{"n_layer": 11, "norm": "rmsnorm", "norm_eps": 1e-05, "qk_norm": false, "attn_scale": 0.177, "tie_embeddings": false, "init_std_down": 0.00675, "lr_head": 0.00903, "decay_shape": "cos", "final_lr_fraction": 0.0}
Each number is 500 + 40 x the weight over its row's rms, rounded and kept within 0 to 999. Layers, rows and columns count from 0. Numbers have three digits each. The size before them is the row's rms in percent of the matrix's.

# layer 5 attention query, 256x128, rms 0.136, rows 214-255, columns 0-63
100:459538489488459479535499516490527487454555475556595507538518572601483507531499459459478533470544497587557475542523456548522522523465514506492478405510479462484527432568480440584513502521484491
093:623469559542538417499490467491470415542504464533535448461504451514528460437440530532475475545534417530516476511550462539549556496521526424545532530506524401490524530464495489468439416480465512
112:539497490503527512492555482493457512502530498512532557495545511514514482522394571498476483531482465539580511525524492500533476525467505461573511558477439535498564538459452541523508494427484502
105:535523538586545374420565535499486539496543483488484553522510513513547547531468442503472430451548516497473464448501539481478452514522553577437465515497550508479495424580488447493494489545515471
123:472554464533513501515537453491460533477439532555499589483548418468478503483542495546486488518521511486506532455464499439410462511508459518505449459519481513513588518543449459478523503543436454
108:438543403483491529534515392502500454429439485479510468419436441530507501546544494491487515571484463459541612477507416507475482548493466518474493469495442405416491502553537468490533475467474463
124:580531508489545510487523472453478544546468460388513528481497508514554509495512522460592554525538428518455544466565529554473545476529460484529471478498539423558525458511520543470531540534569504
113:499502482490510508519528497456517513512511488547488565560551424557468493468473545519549489509463494490587498486477547512444494587533459524555476430516521468493511559508490432347474539458498469
111:535518496421466518517498541521497521528454485552503494566478439520542478496533491470494477555474429523459418515469501458474492510516515487454503545438538510556534488466517604577492475508482513
126:471542505492551482497507553455510520429408485477479465527472571522467472500534455522517470513487535523486492480439521546495512422490456481477470440504547488512510554536474539560508517459490447
119:611523417500554486482411487527465503484509493527522560545462568513445554518459520500568456421457474500456529538439524502537433547437552529561519555463539478477444482488482454523489516505532541
094:492471538532422408528515524505507488450484495431525414431509510489508480503540532467443557517459485534519512452517466463433481417497486519377496573500438592537589487543483519474447448540554543
084:537525505486503587470490486491497570571492538502445532504493475548539568538498458502491563529494441481420483523495544456543468513532477566435521498539559454488432473505454481516491471544550561
090:555520536491528474548433540537534479476512473575552532596501539484506479432511513523494457455498483469506503514452477495419615463531434546478523507497506499532495471524439476504512454475509504
096:502535452498524469568528486528505486479514489461502445487473533500541512477453556432468417526404489457445508489544475457481498525532562483546528507542490537528467513526538561471437562598461471
096:517524445442485523520552573491494470397481579477532511472486522461489504494420460475494450427501430558534509521481500567527513532427547455457485494499535471449519458478564529526538577485440480
088:465489518480623532525539472553534431396502536507502477532423493504454498500538543516505537527469534456512514553571557520446482514538544525535446500525505496538498578528490470487426552541456496
094:530541491498452442511470516502500503457530545479532456574458531501499459510516468449477513456575512515488494478450548582410515527516528532470554534572499538519453468448495522513480455487394498
096:533453480501461508488563476468567560497471502556438479460475581535435484533435447463404572484519553542529469501591477528506567445481562535481504529435495476499509517482510504558523514454488499
086:557461529520533461502507535564519476525487496542477481516572474486390539478472474483493508552498516500504490514519467489511510510497508434527521640538465560544540524505588543452502518511452527
096:479511495533532443446461453516473555489456497502485535488433537589458457465481493474472466453619470508542493469521433583419470554501402466537538509494491437507494511508531510515476515532433497
095:447492544585479497494505474467491520478500392508456475470541485553500459534404557567501509531550544512498517475521557572522470440511568522514548541482471532560509444447500549446552439494505487
095:477528446484520531517459433485482495515477487466566504474407462488532528574530497462427475431500479435451469541490455536495463450407560532500526541445487417506440461503531464514471493499543457
096:521503515516545443520522426499514448548506546541513489466492508502482475536517497482516523569552432616532466492502515499547508468455573482476503550551498548524452556474451555452486537499554506
095:481450581526513493524572469539535485535448483416527437540516510492504472501523523524538545531446548438507429492554552494511481508509514455416471476498467523517554526499542510465511453589526518
101:421495613530532460536533486546457634510515530484549459480465514477556558474458523459488511431516490543466494517541452462546438471545546516561557500480540585483480528473599519540508496525522471
122:464477558502502517596628475451508493530451472476522474525551493523487524505502536518479575603466535526545442490512520504496506476456444473388523471531472519556510526482491513453494473544527507
102:437486575472492543554567474512515524566505463488503555561534465459471471492507530510529499517544508512489491493524515516545522447489531435545456501548448507578511450450416527482592456513387485
098:530498475521531520461501500527491543471441488500468501462472539499504509543461501432461581456536494519457520499471568559611462565465505464533468464473507408410553547442495498494556573470571533
107:411452497529545439577547527556496463556459410471534420518454506526508432478479470520530520581466549509527513463532493518514526466512487515452560584507474500522453450489616507502526502556485590
083:493442501488509489495510524482573488489470444532468502519540591587500510541484553479514500571531528578542447511482512499521507566461541487537592560493476492507499539497515511479498436495471474
073:481508524498547522509580440469534605507460491483543500490481563499543536437473547524488537490484536512494464483529535507600523488511414546482521566479458508514438498487468562516456500579538546
089:529480468424483464590485457552454508477506440448484393545505413535509507410546545442513434458471528465539533527515510445516499434548463484564438522543514508470544513507445458476524513481478480
096:514570452511549508493539569527475505481449508503409538517486444504438564463501505498512504554444475481423499458526533439472486502490544490474540563507496491518496488415442471480555487483538572
098:406575481531488441543546461527483541474475489488495461415527520516507441504515554551453591454566561477562456471487476443470558463473454546574564555493506534530472480472526511531519524525547493
090:455498552505567449600548517544545511467515466452564474471499495447439485487458479517499481510521541511517530522552549503463518545475481511432496516596480563564540497542528575478496506556449476
096:523529532495482483451508495442466537489482461459546545498488511545505530515476412530431508570462499489553505582495592578432545484463596414447544463518482479529484514577467501482476555424499463
088:532539511455488512478482498494493489532444543522460496484479499497440585401515440512439481426522437506546530508520485564460553454511465463428498488430529512433528526490473479448528529371522527
104:474468534506520491517572539501496430554528498504533462493553465519491467439588508575524541478517520434605431528479538482498467485549480475470509486481520468569498578533548484523485485616452474
082:552529501511539495432555512490506493486478485452462519497437460485545509507459532410490491460438504496557465511462511470561568538432496445504502543427495496504489522508474464512559446462548597
090:498468493531521466468429435498479506460485510543499444439531466568565453464460480565513504511475495464535534599475510552494488507514511502545496509504524451448540512471557474464500508521533472
092:517519581461430457470591473489524518534511508504489549508531493440603495494492470426492532529507515521480457534565456504473486478533508476527554510439488450517517495524530502565484536470560479